python train.py --norm_eps=1e-05 --init_std_down=0.00528 --schedule="wsd" --decay_fraction=0.618 --batch_tokens=262144
Each number is 500 + 50 x the weight over the matrix's rms, rounded and kept within 0 to 999. Layers, rows and columns count from 0. Numbers have three digits each.

# layer 5 attention value, 640x640, rms 0.0436, rows 556-623, columns 520-559
542510527561432491465460532485461458518519552375513453452458486523549488393478435516438565595490536482487432408404544437
527472453445556489432482499497543499469493452529461495519511446539444520582528507529466461522521495508510543529494489481
570466472477519512471466469498439528552467450531517470436515452458511560522490498516450469498495530485517517524514500519
566464608545467505465489485466540556560578509491482538474531489551509427492559468483501538533495532567470524443531494419
560490510536486528472533490501553496462445459458434468476467508594543518538428551522501508538497552506458437532540530541
450498510488410566565598499455552487602498429518437576554521459487564491577505501572536540531529420486529462454565513481
499492519462502470442479437460572496577529428462506587566497526543455495486553584492482469491514491558540546478492434473
469495508501453513516451469559447498556481491570344479527483460484474444504464519484467533477469454560457481412522500533
546502504460492517527650540517485501456470548567487568441473477499471484556493537555474469554541552347448478626576529382
512538471478557520502671490449602450512529552556512432498503466509473496469463522486464464510503525577490556503525549536
540439414493530476504492415504468433487482453479538558579442480469446446563424536543475522498494431518491451430485524526
549503491449520402463480523450495497504448523557493576570513605489490528528612474418445438533524574481470494456465578520
637514546468472515585487479562389495498563504438470443513488509532514442534460522472507538514448530464493533497546510484
508437533495473485486506539527522595437509525476501505388531471523545499444551442530467482540517496442553514521547460483
461547461503524411483488551383470520469449530581472485587458538462467533494518508471527495514488468552521510491517503511
505499525556574444511500437529522504465553500449495539473524502499495468530507465521503545508536468517436426512466470448
417471477554436568434483577418458532482483543478545552482464424573590426579444512554447426431596564531511525518386549550
532486486469519454488471485547443438472494523514471489494517528506502522596458522522455502540402471471500498522492514506
526495444416596521501532546628492490537480512560485372452493578498524570496501530467534493520490514519467547552416485478
427514584513599440556517508476538481413457527499502484489503544548501489576476471466495568528531483454523417567571481577
571452505564449536480472444488484566502516495421474527501536464537494447517554492479507500492575481459554454524412492566
573507462518560524451535482481558479522515462444506483543441532507577549434526552460550440595477492505478475493456509446
489434570486564584537472479475434516506547492448527450457543557539462440504503469579543542526544550524576499473506506503
496466532501522508452506510505440544501566328520532484420502534542624591461459430395605447509501438493549541467507535539
463471514550516480622561495502570497404387387516508569480465478533573523550491454484428492489499540509465534552587446543
487544580465516386568497558433519576586458496454451545500492541515523575524451543375442490412514459509559436529445496505
498457463603525507559557459471504500464518510464487568471456470375533527492499568491556495458532515605517533470497556540
505450551505499568440536606428552477411544471470549427553504555484558507533454513580513487514522524572525483572530528442
408525396466577548500511579505464450453469508451454526429470593454458468523499477348551487507513526572499451558562488531
498514552517523473556444559520484534416572579546542553482590629545493472526473539490514462508640583382495535526474480444
523507502517478531494447574527522502635502441543518576469466465458547425514414442528421514531484514533546566500530495444
529595525500490549560551560467544504528541475506501478519481596434498513531467581486432515521508448554572507525537500527
503525499530534489520530452432495481550560564468567534492514512455484461524512542424493433491632518451467483487541475555
491486512563477473492499453511525550511470529475549517548467490543468523527465447487465440478545560576484544459533464551
513513550502487424536466491472476464476577494502561563493530406479536479489446488570533435600503441488534459455519524413
510476498524537476575539420436486465519523495501535566481470480481477542539546528532598516547429491620542494538514524482
492413598425515548450557503501560570486468520505478434513538549529505535572424651449499530518522492503500423508540467490
549528485478583389510506551477489580511570520506525548507552559501440463615492531551438468545535488409555540576527499521
524489524457534479466445506425531518481421446496503481495585550567546545430527554515490542454634507462565515469493550497
504469614445481482421510574504432384473538524500544523509509517519518507477566410460493549498493525578529555590497439517
579604414480489523524465490517552416576516535473546538546468452506459468502488441545539492497440532499380512497416429445
494492535441460367526509548551507517471563564485566497566499465546465495521488475513465499554498406445460513513553468532
513506383459531488508467466504530494551521494498481432473495465493475569415464489519489534525460482552430482571551478540
464470573542483559555532562530485566539590552547502513555520500486508434509420542555416461466467509431613528468520493500
534509479511543506501513439456553527492463546530506566538476487606453555485441470578515545489538451433513517459429485572
487445531502502433488506531397519490495452597511501459524552647491498432497509457464498485512486526528439453516512547554
617468467510474578556416537539512529531549526542413553487483501520500444481474447542520513486477553528442527460582482521
495523545508520506474533482463593511484492496555554504483523467527502465565528508448597447472543509488542428455431482496
518476451454556459492536542540420567521439483443571468520442487541451490416469494499561526462479424560478443526490473511
524412536413481527463527483495500423425583593536496552428554464465570477540572538527491550441510528432467414487549565512
485555417445561457495499475501546524469502467492520517549484503564485455459458489577503531508565490481473534464460483556
550506461654452444468527483518531452590509505491506478382483492536528484488521442436464514517535508501501505537505533574
554515489492435509552500446614539530556583452504513504517479500557468543442458547600498527470523509545584529461459517481
504526462562430519558501468525445529510556555429485487414514515444529493540469485477448507475485440534569470517556473508
539459564482502476540529464469539482417471512497517549528541461480492491560546498506527496512510490520514489426513539455
462483557503460433551481512495487531387471537516491485608470399515482475494527538542543485462525526484477528422548493456
447496453499625532492507493632522492499509522505535539465517439540443526450528465466482468492542474471496548488560559433
501510490508476486471468508459423569522473530411514441498449381523503487469448505513459504525508503512434522463396469492
440561649552547459540582565463507616460462581476448511512436494479442472522513471493485479537567552561566503458467476474
473533545495553529462478463469563506595544518538457478584525476467473406547487533522533504472501460468602504495449533486
448516501463512452541556504490547465504530535503484550485566551462515533489576561416443550523509541444528546543454543510
560516592491538475465510465474505480506462498472562466514604536542462521517409449516493493533491619499477484522516612541
488579561487500480500485522467519511501444416502490441570541521504469448432435517521503503459514464497496566603534590479
483569576463486432534507492500490383556497509576427424460480513496502612421493478534471452472456448445484494496463554499
452523395520496521527566594465398603540470557467620557470582422464462436470472551510501529513531486453480534436454393413
548431543537484499555510495419454481496520428551454486614546437478493475479481555466455490460434498577533468527516485513
480514468565457464469497494480497510523511432532478452524468493460460564453479487474546430374555562464474533507562587549
541546498490438437470554496551510528457501419534499468481493509497499523504498475513565522482436571422552543512438518486